config.toml
n_kv_head = 1
head_dim = 32
norm = "layernorm"
qk_norm = false
lr = 0.000508
beta1 = 0.9
weight_decay = 0.51
schedule = "wsd"
final_lr_fraction = 0.0
doc_mask = true
steps = 4111
Each number is 128 + 32 x the weight over the matrix's rms, rounded and kept within 0 to 255. Layers, rows and columns count from 0. Numbers have three digits each.

# v: layer 5 attention value, 32x224, rms 0.0394, rows 2-12, columns 0-111
# o: layer 5 attention output (transposed), 320x224, rms 0.0437, rows 2-12,34-44,66-76,98-108,130-140,162-172,194-204,226-236,258-268,290-299, columns 0-111
v2:171171147135099105106104173080086091098121162102139178123122101103130134068131123145147123077098143168083114117118139135134092122173139096144217159118157126143141157127170120060077161184171110066105106184122140173053151099101100061098168188147138187146129105141131179156115141145177176135193147136159065115128202128129155090122114166160
o2:077086151034152085194103062124125135153119145131145132133129185228143099089127108089152165160162076196148148161139084107137150088168134172120114198099167125162073134109114144077108143154129121192093132098113086134234115109164142183119150129112138161081141138049144150196133141124121114054118104106161094158112058170102100114135131087105
o34:105123136149138165161204081150159132206118074103131151077130134100074158145096088129088116165124173141128103160180092142141083134111134092116104077069095140058108084157144152136125163119144116136140131131089150166117152124114117126141139170124145115157132173121117073089148133136117092146090129132110161117169082140146132130119110075106
o66:113118106063196134125111144103102111151138122121163123116189125198163073111056122069119136113135129188185149141126118108095105106175157178138138179136102129146181178082087136113125105161125100124115135140150121121146151125198083131144138067095137122113163123105123150175109124125118128108116143133170109163126100106125118081102095104130
o98:089142102112085153155198105130170160104126148132094140108120169072084132161096101138120126126102161076150121112172074125125133170141117178086146112170155141101146071117126086101109114162131154111183157153097169133160125176104112129126133112127129147176161111097081112124155132140153103143133107105159070122161087119148151161137106152083
o130:113164160129126124151097106139140142145152118123084153147139161100140114160099126203136089137095100117150116118139168136124112093078076098092155131155140194093102094144093151131131130175143175110140157168111142143116167137176160161167075138131115122077143162101157063095143176139136117178135088138120135099097127120108115128167162104110
o162:110110082169157123134155104105131111131147107118126128148117093126133118182100105146132153140111108146174144086110118143106108128135162138136120171136164115126082127127099105160142149095113147120103083125151133105080114160109148146141174114112135093124113081144131146135120105118073147134130129130116208133149108113082177109172172097168
o194:127167157134119106135132137168103087116133156086121125103067089121086125164128212146134114155125060059103138099095169164094109151141171159126085115187104169145028080125147086115121165108134155170131205148127141118101048141135183079078100114097100136077135113177177106130095165126074111140120159164155109173132138132087142144158170114150
o226:161142125105095171172100168066115136133102096131145158085171137153159132162111114100133102128124186173175109104177078105181128094095143105105136091173102112098159111143147161084105095145121127096116123134107144152119109094123095076161141097114220098100131132086173128163113117115174138101144143107140074115159153141072122093113080139126
o258:096176129140125086177140126138129101126102219140110130103136108115132194095146138146066066153130155171125148136102151182156143116094170131102114128125059123101122168143094137111117110116124121118139147095089112167134134122167079052122108113176120175114107144039096119106118166115135105149108154101146085103158122178130173089111128130153
o290:187139081084124158225116158086079077116043144172153176081116146181099141140145121188121073158102215216093143054138100170190153121105183161078146124149048142076135155103147128020126093145142105091131120129096163158073085140089110123060052083144206167126073140014189142128172134181172142098169185157075102068092210152071124073102083098152
v3:180045099112162164114160192133158079142116149120153115104148100164127145062098122111136163172174157103105015129125132151089133089079123154152095155074092125133117126156124131149182113143140113148119138167148138167134144155112108146200149131148090099175131164106127120151164137136116096192210148152087140086068231120121141118130155136108
o3:192154141127139098123121096140152066119183096112153123162152127154121129177153125185100116074112159104085143088147145160108171156118174070091114091183148126110150042164111133117130181126105091108115166196122106104145145115146118160036108103134170180097137236100130138165094151084147130124101123073130075141145109109093130097163128105104
o35:106205073126166124093148117094100123133092076119134122166094143119110160117128110110100130123117136148110127095134101131123110135114154091075102125122136147066139141119092117149055194130110164162123163104132120129134145120139167136092125118131089116137158109130130149136102112125133193101158111141144104171193105180142069153113148128122
o67:116103101126111167115137129148106067166175181169165144124144158114157104163074118097100120144156171117173128132132108116142094182162212136120111138070138150091129109071138148126132144133151104105081138105080107145170149129134147138051172118130143158140128137056124136114103168144105141088156152057115092202121119127057186054191150119047
o99:113114085145103116085145097092114115068136122161095127113163095157157114117185159122073175125121150148092143080131126113113141129146109121142108089155170116094157162123122089111156103110090195103079139166082106122161086152139138170185106149112116126121094129175157115160123104112155161131138115061110155160152154123102123165124096195126
o131:110165196062106167156137106098132129127159151096138160118103139106136180144140189144108122087134160128175122190130099141142135085116141159104129160130150124166146159152108106126159162157129094117160116129178153106115114084135148126139082097138161106152158133138132118068151173143075140094117117137138104108125141113196082130171134135177
o163:085128091122108107101095140147119142118143123094125167143128122118093129166141097120143142147124116082171126099076196167154125187148122171130093126147125114189149114109144129094124137109142100125150115122112097112106132111129177094104147132132134119121106131080152176088150160116132134120135122122112121123153151131109125109152179133147
o195:152156101118128180135140122163126255142115097131130117143150135168151138114144101118114117134123147157168132083134089117101076082133086125132124128072168155148141150143095161094097113172121140133137088102137176149081170171158169138139148136183132133109091081112119131117134159137128130077133140158151139116135162156178091099089072159092
o227:179119094202147152115080083150137120104144138085153142064116155156161163054106154087120136171117143138096144183124134125139133083098105124122161185098132101142133122128099151130103118055139156139145151125139082158141122117095116076099104100127072154167145141137103155096088162164109165123165145091160156087079101148125110150104173133156
o259:140166147185124168133117160079156095111115090136139124142125083154150079103112122063154125129164140133115095132153118146139087069104061123202149104081167139180195110136104168198134152181133143081133120098099130137136097101096105140116147140139172087099110103137111097137137159178167129122160159128163127073113109191136084180133118128105
o291:214138136255144195115125134118147043126152128154118054118135126176120115084119120080197131163188162102122022156098088126178157058036050090129092194128149165154121141138102169178098116146130141116109146096075113164175125102129065077120127135122137094102163066166142145150149191202058192120170151108174148094005172169088115149096187175124
v4:094120183153186112134118131078100136136153079122127128158090144129129166158085151165132141142147163159058077151093120126167110123104137089118090099110106156116085172140106148144131057148157114157135102167127129116122131102145153108145114161147122129137124074111152094114071190152105121117146112091110059150112128094094104112103120124128
o4:102141103127083124207126080111154115122141157167137162091142193118106115043127128098121164137081084074130126134115082118179152113177112160099082116168133137183131150129117154093095131165110106103149137131160121182155137105163123183120096142114161130149089131070144149123116128159108118032116120147078099112140138114172113155174122142127
o36:139147133147127154139122156182148120115134127174091120182121169162143140168181133129214118111131123057103143166072081176177131054112139126129133130111149124113186155107118091096107127053125157117146168184101127108133161067061138138082111101117103083074086151195114114139188087164151116067116155170172154172124147095165157105107152124151
o68:097152135093201126140166090110163098127103139098116127109165147158140148162139103092150122125144176114158113121167086138142141116123137143094096144224151126132063141162130135118110199146152109158136170166151206121062071106164135121140100086113143102127150125149127070083123157119168115120100052150148103118146116130148070169106107103157
o100:135111141090105135141106176124142139170158165158118149129172162032197100142175119083170072098126108130110159169153144136122130083149103137140101139160110081133167158096188131119098131104111103129196168071155107134135084170087118100147112132119153110150125097130097129123110072131073128146179160158099115113099079151143150107122136081072
o132:166130089155152151159124124100134090142195135086136109169117141047068105151141162152212104165123083120125144127141128065118076112156155109122128172124130197087155095162090124147125144109134126160140114084143088204174129120109174133152126129155125131112100165098154106076102087167137146101111181132115138144163108193180142132138127086114
o164:153107139122105171117152123137118097095174113148115139101133139146156118121081116127074183152159134135174121125173136125117155104146156136149079147156129122069056128111131114149105142152100101098128174135168142143097152127176100164140153127112128131103113086103136117121110128115121098099154121066148092098155115136083150100171118179126
o196:153091056118115123132060165102125148087121141075172127155181158150183126140111106151093124110117162082101052140115168129149063161122151102111101163122083226168147097010159120124106195153108112079124203137163120163132167151111139082133145129171145162123134139083148196107122167150121125167142098108120158104039152124125079131106149096135
o228:116121161119105137106055094127103126149151166188174145078109094125141138140099144102113114141154085071135077122163088156128115127060146119116158168063147121148115122095141149092146102098120143104205170142119141093174091108159124123143129197115141086077161164171121114109106136147130125108128136094155084108137140139094084122130185172134
o260:152107093157140161169080113103129141128065121137161130140157140099100108139142155142152079095173118187065145156048105163107143076112128134118175165074112191219130135151147127106099094177129121085171056063179133178169109142160150147081198185164182077111137138114091123156127093179172174085123181114140085113102121153126074075121115143117
o292:143106169156065151138068148169159155187124154086152185084053123121143149204098175162109086171158105093076104131156095123124087084064143112159071096042133191168097113169087090099055095159174133104166171171106144126124069102150156113089197146112174117127155159135148159143095108205151093064187171099113098105113126118032048111177140159131
v5:143141155147156125107159162106091128134207164182068137176118137200164175157197143138118121157143099126126123199183155131086068107136103082105145161134153136179144118114059106113185123106136133171139101175136077158179140057140165149109128086134116111088140129120159156115122101128095115148105103147203078097156122137096105100165198152185
o5:138074108129129117081104133167142091192029081130132159111118188140138123132168125173146096147113130132052139104109124128075147186065114155131105135148095169157124144102115092148129145198128112157147119037118141114080155143176092075173112119137161123194141105068107117155144142164116171102145135138111144119141185118165159126105110198068
o37:090132101183159123134139127165174133085109086080139116135146194119108117166159083119154137133090124151119164082118118097191122035140175146157155112067154146076166156160164116069106188132152115131118079110121085080114177152107120154139118165142134109050086110125102159100166116142115098096131136154178164120175130102149143137109106130139
o69:155132097144107075150099102154142106163074200164132150151105141102179148164129060101174133191145102113072147134151126153063100148092069140156089077152132132169106123138114158102111161163119096141093109064103104128140078119104131092135070150131158125167158177123116136203158146109140189114149122128064142117131164154124164134091134102075
o101:113101123106079195198170173149146092138076135104172125119111152113142143089140115107161147123105150172135120165131181150140117132095191079142174255140125101084165128089200119123151120115109065084164212156146139134075134104034109067142169105106144081117116125159132139108107130155095081163130147097118169143130105095131140123121137160130
o133:122131131138148141143167158105131145165138122093147173105150117127149084133146162122168126124118096092122082087076060085182127118136142171111112153097127186156120171159143168113154100081120105159098152140126137086184110175094148125180032141131088096111089103169149149122138200143131133118092173120144162160134108120152132131109119071102
o165:118141117095158099133142138124074134101107159159076153100111198096162124144136129125138171164173100077125137135172130110106161160136097145107118115141139106151107160162123135139150118119109089141155124118151133114124077130109136159151155098156108146101166128149125124133210111083117127145119149130136120103144113114116150108076131107154
o197:149081131097138119146144152125137138099112147118110162204135162218153118134162137123126144167104175133071113193150094170162062108098085155066155124122138108151145131103153139143158151168110118115195105192205113137117143060153062113144192154103115084125170179145165146110180132123170142148154097084099152077175086130142130134131125141092
o229:128099222123129132079122137122139113088145087146069173114103163144091097147122136123106090203097135133127114135149201118152146138124134047078152113087132113137139168117178157145164168126166116127143093160093079091201083149177151127164080176114149108206090157165111142145095092154107154107164114157151146078100129133109134070108180174142
o261:175119150123151137169142145101134126121127133097118178169135150194180117121111137126151101132116178137131088146122123157147043070168156094085175150093137126155182105110073151137151158139136116117145101120147068137132197112155105102113127175129106107141111099109093138145126150157197169144129124148182133087146094123077111127144141140174
o293:166105184139132091096128118165147118111188126112105190099165161173070176150137134126091122158107139115167104228152184081163105114089117093051142117077174114140200163142101156086206185130120098056178135188099084106237141186198151124145184156132160085168077159129116128098000135101149111100138120149209118069130118108067077173033183190167
v6:070191161158052117077111123139154148116075094148094110197115163136137193082157082124088150127108117134136141096127168121124136146133128115137101119150105135147111129134129062138151111100181119102107154087104131188127151163194063138192115117152098143129100133131138141079074145112140109152129134108106102106134144196116164209116116108122
o6:154177143165061113122093096132143078158201140162149147113101101200092123105146132059141132104150136154110136182145102116081112078068109150104125143118207155139139158144079118079142135078096133117193099179129128098120107098105116154096124145075170111164143152076184138114114115121155134152104197096154135121088141099132147079127074129116
o38:103103070173182096144125114068100070142110135165117198063136184053117114107078113093174141121131092185126108139143138126118145121130114069089166151180130208132157148108152168182095156099137092203129123068160114119160106133152106105118102132128120144158045149161034157075148139133099120116180149122147146144161123127193134064121136102143
o70:143139211132142158110171130134128124142149154162152172133100151104164106152170127127082087114159163091144149125146139128140181083096156102175143139054090114141189132104099127067137146157197139102160106133128113097126179153108116152060081116133200186137160179111137121143183140134096109103137126081152138116119100090110136081167149122055
o102:152115127118186128091137122136188091111204156159149128101108185084123088118134173103155140078160112131139115139168155157132088118091110131093160065102155147125121079118191117111118067170142168089158134148067155141145092075100115118124134124084122123139099149105150163153130147129136102106143122110151149164138134100143130117154131103118
o134:169077206111112106112089176090128143133143142133161153126106080135124095146175075082195131106130136104103093145110088181120131115072058110095139101158169151109151153130166143150088137093145133156113225128148134117127077080123173148189163158103071101071078126130132155127127089135113118114107150144118139131156086121079114211163129136134
o166:132153121111177132160102171164080115116123085066132094154161155185116109189133166178085143104125121104141137120139144098160126161152122138119096123094136088106148153154141203157184099090163115140078080146139188149122071192118103103119157139132195158086111086159161076160145129076085110158138110184139149137100115124147145137094147095126
o198:123132097099139174136179105131148136113167144102134125181118137109148157113121166107197180060125130090127118117087101079191195159155127083124163065170109139066041221147124090174161131104089073121068116075128082113180132148116167150123103133145106128182145102122115073142168134090075080172223139117127127085100130151135152053161131148161
o230:128131155136129103118106198070113133136149144152166077139163163126113176141092163148126120103176136135152116153072168117122162119117104107178140155126128133113094101119171060128098177126119114124134145095124107154121084100102120158163104140112131144177130119127186125128145113092162110100130138106115093092184202178181195158113074119107
o262:086139164125133142155124115130151142092188203191117093124121123082108160119167118082206168126158149129118113061140089126125116201126169092179130194119099185067065111092160094165130134062036122117182155121057055164155130124104146107193105104134119116142126077095050109130150147184107049082119104079113123168108180079123184151156132117118
o294:082139205109161113121086179128161108148147082184151102177206194114123154070184063099182173118182139149108078055126121167173158176173111062161151186110122144113046161178210059222164141000079074086201168118080074184130055095099110152117093084124108085137147089106110118079162121111133104113088094078107106131163142109151182165104155143091
v7:114122108115099179132129055140144120177145074173105122153112122125064119132143136090143140155097125107108127177151117098121135111175076150114134161183058119097153144124105098139103127131156106115122167113155189087137165160097155133145058157100132174172137152142095116116103143078111195155126185162148132042099117172128167151119129130149
o7:151097111174125119096158174132144132135107116088157069124150127126162124198142165106155141106198147132088128157084122131060111148123101071137167133137094151198085142121115089165105126151137134132087141104100103131123131163173089084168162110184126122127124100094113144132158108131138126105143087093117151161152102095140106071137139131061
o39:114106141142132074095138111167146085128180148172161128086119152142123137108185107125166104104136075156109063107080120142159079141132149135141105205106136162136125120093151075089130110115193122106193073159106075134189121062108118092075134111147128137111188149084172130144127129160146111103139088085089115157130109102129100178140147119130
o71:111148089115178146202117099089162106110091088087113073108132145113117137155143155123124120141134184170128123095083066121139126120152132200092105192094083120141074152158129108124152137133103153125135083132163145101130161132161139126142128115054164130114130140156145170124099112156119140127084124175167108137164138166102104133164068162162
o103:166129176110092138159142164149114087107147153136144158071125143155115133141113136116113135128138179063160168117089088091097144136112111089099142114111157165085165097156103143130075180093150163081130117170144099183067096086091142123101128141105121113129057128107154131132134110155090083103091164110137109117144158172101082128089093120181
o135:148142112114166105141129170083088136089125123131121182091118162116149130150105132144148172063155100138133120109125157169143139160132123119145128084158136174123091110079128159099103134158137102139144133114134065127111063152151128113124103168123076134046111131142175094100159106114079130124136115150126165157119166107109162148141146084155
o167:161231157167118095134123153142126080129122115132119102101095105188150159140124135143115096116169145200121132095094154160151153116119152117064126119104104157143102071154162118166155161151119170181097154122130110119126141188168159096112065146102085100120123104111092110079104124125135145145131086160104105150111101116107065159142145139105
o199:191100215079141133123183172160131081169162146130173159087094164181114102116114140144129164131049086165142138119120135190129129158162130163104105076126054126020162105095113103142140111134138115089086128143122074085098167093116154105105154145074148101104053208148215065116096073124177137111185083095174191149082125153096145166165137161115
o231:077116135174130106138122098172115114116127175157094108157112115128139099113143138154137146180117161126138116080119101094097164102124138167137172163116103165121176100107171086140125135131085094161136121122194156125138067097146160119085100074079123119182069179100128151104118067141138161095133137126149164127121142163093171123130102175141
o263:099131190117093121129102169120165136139160177080179100136116105105110094147129081113100162160116125082107110212180135111096138130131085153061129144103104170040148116124164033133097116146152111072152125117162141087116122034070095098123148109165138142121097154150173162086094137173117160130158127095135164108175123166049130126163141205179
o295:074169119117155173147022076155129147085161180051157128159104151048084053135075135129142159130031148095044110141132094099117136137081162169086190181168180173048176053079194038148082086144092105063135112134178168140082089064065189141057130105183094118170029156129088108078114090172069146173177144119151166088167160142086153094167147202170
v8:122118136106131148134145127126145160107117113077102168122145101126076130131158211182168141104165160141128129144093080107071143146121137176128126125120097148104117139122140112123238100160155054169107104107155152047079095127136110155119105126090138190137143161104127099160067139136164143095102146133123105122141196116139136164131099165144
o8:093148114207090150095133110144110114112201138130173157141124107137140172103151151062125108088169117069163144122117072114156116087109149091108122135115151135083164166161112169121088107065094186199098167121125129182139097099090164122136145132121124120117139107099174097088083125046122085140101136134139105119114146092150082171148088108151
o40:167092150185133167122103171145137148122086163102087077123169185083164100129116126164096152122128105179153114124146152123093146115116108115090131059142128102096078087129113121135083193079077151162108130115137149139127128148136158148168120136132155139125118123118106129122141136110105156158160116116103117073135144133154151120127103134117
o72:099111136089149156139105135137105099158151110111128116112133162145116127088159114100116110093128150104112137124112120111140142070181170059129134154078128126114187175098117136132145092124111160093133106106124155149132155107125116129078156111136145176094154134053142152172141089099091115151152163128149123108120116077121127104116149121115
o104:108100158118118094098106153076112108125127122164114141089135121115122179101131134114106150126136132122126127120119110157178117110123090159148151041156175128166083088144101115127144177154132149165104165174180110129179163094123122162135112120135122142129089186168134111112096133108148121104098132108068103130143098118160148114105099121139
o136:174134156146101119089151156116114137175133181115107131137130141161173136119136139130089116152091141087095119109107133163111099140092120107139110055141164126111120092106177076121120136201089108116097192086135158108122140104124124160175111135099141095172145101146106139091109130161133095169146146155090129129107132068111130091141162154156
o168:106171078125156106174089124109092142121157158114121148120127105130103116126144134102163173137125099113156112107123122101140117168159209106175104138096101154145159138149114197148158080113138136119151125124117133121129100150111091067119118127196139102108101121142158149154184151082055104145101164076183167096133116106129166164134161130140
o200:172112137180118134175125105096136071141097154114193117174089164178109125184112121146171117141067093110146115095098147146103122124160163122183091083086123166158129061112099120162078161118146123095125140181127107163100141142079160138166144134069182093107124107076121168156133164162156192136075156128131171093119116128085127148145075092128
o232:101181166121174130128158163059085052127064142052141146133144144181142109157114148159124128054124115122119078173129189142097120140145091133077104139117082103120118169104167138123117179082162135171139073122153140108142108137113118099130153123095171186151125160153141087121128121139147159091141152104100142107117135179153149123135136158137
o264:131071165149184118130094175080134101140087119122158130100118136162103101117170157105133111063129051209076131153112151100095138085068070166141108122139098100113182142089133134143155118149112022170128098145126128117127153108134135162131163160149112078152110158068095087134144125127118182134133156126170116107110146154127159145126130139149
o296:089080216085078115133105157051109083131076130113204159112054148188139084157146201206114143066073084140095129166067152125061143137072099151089096171125033092151130171105134141106087173134168052197153112198085156085113070115137152118118165149123243170153148166152151103131106131174174190077081131122134120101077186161100178204187137137160
v9:179099134074138136077097129110148088146121137140068139119104102135150137094130165121119124128142095150168182140066150072127171145135172179082113115094160095128119121121178224111206081141094119080125132187157031158161163160112150123124100153138129136130122136119092132134112076130134108099148128118179119131200097108091123149217134113179
o9:162139098132092146106120127158128135123099139192130134150128123142173113101106114165114152129092090084091104129136111120181085200083073103122128111110131153111114124117129097178131153180148124119108147098133142104081103124168124153143101150140159121094074100073130123210169115137145104159133113149071162134123123122190114086132164140052
o41:083139068142127154164144141154146112153118175115165127093142124160142085130107104123128178099136154176122109085174114136170128128151102135150128203083123101136152183155115127099082161181127128143202075083203119127132092152141099119135163152073184103117142034131099133143173081046139130195187133170133052173083150116109110091110176123129
o73:145151156128085129168134091127134153145114180192124119194087148042147151140129090144114111176131126119038128124115154181069115185060150124155165112151143132097162081097123109141187104131189115156112136092070097103076173167092156144078116182161149096140115115111147084107131150081083096062081098093094162120111122081148163096180106154097
o105:141107149138108114149138109125151079119082126104164116133197168110112154131137107122095111120122115167139081127166153105115110175119133145135138157116183095115142158138170117120083077184178091069093131155137169163177169103139122137113151154119104102141109131112149062083151156145145131138163126090134111129149150099162156123108139129221
o137:147151084113103143137169126111128159122149167086116133109144086120136148129155145132147065106158149070180099110207139180126209113155157157144027140147073105097153110206155129132154151127102134124134115107106181114105077116151119147145070117152128135148139134127115072142102140165100142115093147164079153116192133148112132134081190102110
o169:116150160091162129170105151128094176120134135122095098158086171126132117179142139122170133203156114139091128156119135116166102092110118091109126094121123125120209107182145125164121172131120116098104140118119141128151100104126132103101158131112129157112106132090116105107123134113140089096121119154137171084129170117123138095078117096104
o201:127061221088179138188069098131132126113153101171154116069187120113180100137128146110122112169113093141182081076146112167134084062161120102133157115121115135069152135091075124107050109111157151115107054164136193073140128138125135197149100181180160115123028110118117110058115073167115148175175123083204119122099102165169156119173141104136
o233:133132121152097157136158136093122088141123184151102107088133158086163160116123160153110145067226146162135109155101139123192168101064122152161112081124104164084166082156162122109056159137062166165191187147145093157122177133156133124125147164113139129138113097144122103109104065173106137129133121093094130176215147141143113096140085127178
o265:178092180119077136180111058128103166066159134153143095096181098127173123145124185138115169125147129104142121091121088164153096087165138103174096111101081091127152158103116183121123081132144138100176091169121156119092132174111112178134085153173225108141156099157135082138094085214069177117219112082161083089147088161114174152234094098142
o297:167126152122069156138158063145149130072075175173104060161208095092184141077130113146068166122178159177151145124090111121182103082108122209188091045103082112106133123214172143040091105092101146170147193184222119131138171193173118156128179124143159150158148125129109141099128063098051164205132064060119128122242143158102111110138094128160
v10:129133123129104093140124177172109129065154116159146185076072106113109164146136128113062174109116122181172110079126173149103154131069085155131139136142110155123068092111163140162119172108181162153165147178142124175080123202145103120117145110118097167187139136109155137095153135079161124112076119106081166091176093147094190150141077118168
o10:164177112073120129154031153134120191105149152183076096102102153158136098093106130171197213138125101134132173148117200046128160193145156120161122146114166088103122100129159165128155042107098049129202121145182093119134161086108110147084163163117122122073158152196176158183162093119100160141200168151117097133059144140140147090121125125155
o42:171120163130154118143125117033127125140158095152122098137191144154088153055135052113109067104102142088028130137136075148171149103160122085105104098167237159120205165118112135136119070145165179072165145121155176102126104109119141180090147112116103130187095104107150154174141107129172118158143137143089130122097126145129103080123092099158
o74:126086105128079120132090141120141146109137169108109081105134134159142140181101169179124144120144085098084127156133106147134089174131132123147090128124139135156121135155130161165095112095138088142118108133123143150132111123127115111142074188134107088146143114156106139107162124197155096158067143158123138129113156124153128147083143125133
o106:110112102159118090157153134130125093100154162140108093121154130122120109141081113099147200138121129099119143154133137128145130133174121097149125102146096124055142110129111106124075094136202119160144120132073167097170110143105110106152111128144129149146128124133140114138118096112126112073133140133108104149155120133122087154130074165106
o138:075122161107175170173088122183126128110094136155115185128122139154117065103112115115183104109163083105101087152098137123142161089135123124112114176121096152159139129146111062155144140104180089126193108156127123140148128089124131134108090068115159102107121194142117096160112142173158111120172145118104071130096153163172156146081137114146
o170:146116155181067139189143128140170128159117161165147074143114140130153124159136180141146084126125134129169122159098167143141132150109109142101126087110081137128152093135141104131137177117103144138095120130113124083101150119121180160125049170108139127151090125095094135112130076178150118124133118188049172175132112116125129160140150126118
o202:147086109110183126175126139128087153113126126149076086159119088139123100145138132108135130161137080123149108140140100102123128125121098051154106176122127130096121115133137122149130161121148134102202138149113113099153126103126110152137157152122110100120205088134157156151137079123143144133156172135151151139167158077149101095097096104158
o234:143124081146088088225094185107151125110123142123140122167133134116126123154095143116134172137150115152108157131149128084157147116115145142142103137158073138159164172075127109163135094112186135146165162125181122113118106120146162105105080156059138154082167128069121020072128127162063146105123158063086075086124117134153171120165133117178
o266:160124130127140097158104138078132166128110111150114136180162098136117093072083127067179173136130092230136156106175103143109084099217113204179161112073184103116114099108128123134128141126171166107104118168110218098118067086152165095161158105118139148127080096132141132112120120050156176101121136085092122154110127118173103114116095095099
o298:150117078122073045255102159130162103133089132196146166153129109108080146132076090070099105146157152232185158124166100159120076125177127179114123187141103098132094127052153162192147093060183135131153161102173112168057071073144177090142119184042167203095141099092135042082077151125093196113162129025071063098090105131142141134140161104160
v11:082114095118112179141143136112102105131089074116140162086175109177099133160091196255069122116120171148140141176125171143115121123134099134051169111146139161194096104108129121128159111124126138125129125147136099194149140084120177128145112118095101104089131183189202136111107122128117073092112113142113139169087134130165184135148086149102
o11:143132059101110095152220100107154078137112170154186159132158204146134159092202153066109105139176106093082138115104075107124163078091109149100125100181128172147121163137103088113161122143120103187178160132110164083126106119124108123083112114051183156179125155051170196146129101123162152070105148114114085119129090136147169128144145099129
o43:146216150140132085172200151107127149132120197141158134190174109120154133193123108127175123154131053121130139117162104127181130104139085131162090080081099115157171111172169111107112113150102116104069111131168113161100128134140060044128123106135135125178094144133132111164143170141085139163067148148100159148103153085114119124190126118118
o75:115114146067165086158083132156177098139075105167148138080116177166126139090181120157132115159172121129101166120128145128090131089120086168131085100097113159171130201148134146120119095168148078097115115108150175133117142072105081091101110138094182138124130172083182066179121124173126115058086176101092126120194130153174209126162164118154
o107:141112118127094122132106144098123099126117139135131064149119102124111148141126183109168121081134112140152087145085119118163150112123155109149102166133178154136094066164121137215121188144125127108181147114105153136146146128108176130088114081156141104122131174111142148131095140139161130121129138094154116166097088073142148041123104084118
o139:086119133098184137130104146113127164110141148071135174141126122141091110060157124096156093148198161097036149126164159107136128131141117073091137101154138074123156162117152124129135134049103127198166106147123141089145102134064139129105101068157075103149153119106173108103132109121106125125131109128116134085118110148149129207103176205144
o171:142114122140097103154046136124145111156136133124155136121093132127125149103116140146147139058071115101146089138101116106142139159115140112132135072130116154088134105105177140166116101110115168140199123105146148142124127120128103145166101194121121066136155066102114126082155102167168147144084206124118180146125107131195147135140124161150
o203:122164158139115103158010104117114094146107143164145141102090093134126122119133079112132135096104094130124142134153107074103161139134128133141147145087153142118108171169156144163134139082167088142118122116124090131129073113117127085122137101116137161088130117158168068106128080132120089118131102122089119165124153105161103149052121144168
o235:155101023127134154134179133080083134139095124139172131127148125131151137092088138111094061123077174133208153147160172156167154185088114139103083142099110159118109146100151131103117145066149143148139122122163118077106118119166176104116121140114133100141126116149174092135125143155126125089198085104126135181105177093123156126174130097161
o267:126165131156178098140089131137119140073104141133125160134058118177134141201121130138154125118108097129137106156164109141128158194122075189073136093113174115092116131094112091154128138156216107156042142125127108094137117153139164168114198153114111142127141149185146115116065080162081149114192063093105102184085148139131115132117097124126
o299:078136066141143165110138093092085121080067130146132122146102114170160101141104194120120061102077141185223126153255130093121138217082092145096147127116159154131106150045143118160168182093206123144074169135134102097139151212149168098103121163165101119155086092201160125160104111092126076134179125134096101209097147124090157156152118154086
v12:120149145154069059143141102101152052121117147100115055165048110167104099160132092160132155099154145130140154139125130114198060084117171133129096086149185132154150207115184086163178148203163111132102133117134181164109108127122176145104074166127102118117136110102128152132154128132108156096074124109145196144162195121146103110157146156100
o12:123137081124122147161079149125112174127086109146093125111116095126106140151121117109146131187112064102112149153136170085159124147212119126191125113089159109101099114085152212149061107081100092141202118108124072168151127131071140130173153102155155080118143142118190169118173077106100130239128156185103140128102121116105159125057064098139
o44:114065125107132110163160203101082159103160148153129079115149156129162200127174176118140128101133141150058087177125064200116166181091086153127167170149116076093180069128058144094123126121148074069160088199154123145100146116148141131102097104141139143102082143162116132133111136119141101095163142156145152162131151117131116101155139121152
o76:158165120126072081126108171157078145131106168172149164127135151147116125120138158133117122141153104101053108111091133147109137146110098071189138033133148139141221133139150123155128100122119090125125146083056088114130083149073154111124157149148121133108144114120206098127159147127132088160153145133100146132095157071136142124113130152158
o108:057115091092090173146099113149122182132111109094149182135098073114136138121134139177144082115140112138156056161174124156146140143166095119100187225135110119129086156095112115082072133181100090159172124117116115113146135116156121089180160127099135164154154128125149129109051135134157137139128122115112119102094111151080168122113186096109
o140:143055098140120175155116111089126132189103130098079138141137148135092085117149135108162089105181158134093120132088096109090155093109090127111167149103154070117108129145133128180116125102126131112098131127140125071177127147140139140168146086111148092129116085154134145137116202127175149099090115102139146170088070131156122202096089093135
o172:152135202071137114152147084099151082153137159151109149147130145091145120118181141146118100123135148124105126115118137152117156125119146114133165028098084145138135107143165105135158132134093158134164139149128125106102134101094129164110119140139130141128087134113135139139129187176137102128107166133193126146137091127157154138111137135126
o204:148149126146136107102076108167140125127083112120123152116096101110139121129167119089105194169136140070129109116136069117142116107181161146132114179094136133057116105142128131109146112086124111176244171131131115155095123131118085104076108158155118188114155119160152132112113132049134104159097165151083114157124166091100157094189166147161
o236:081132140112079140122133129174168158158184195085125110096132116169172130111102117171134170065098113116145148066129173107087123104078141120139067111147138175121113130132161150120143123119139163121102103129147112116105128155148162098115068123146138154111052075125143171152123154144130124107107118121112103082118177151148109140121089117140
o268:143136149154146099143153140155174172146136147099083126122039109103118131067143167113181165122132125116114153146090144104139152099107110143104073143094102142070153175141129142139175120154167107212164135100102077127104089141119145156086107152157105202084170162167084131104116091122037166079160151145120160093081147163130168079124115168142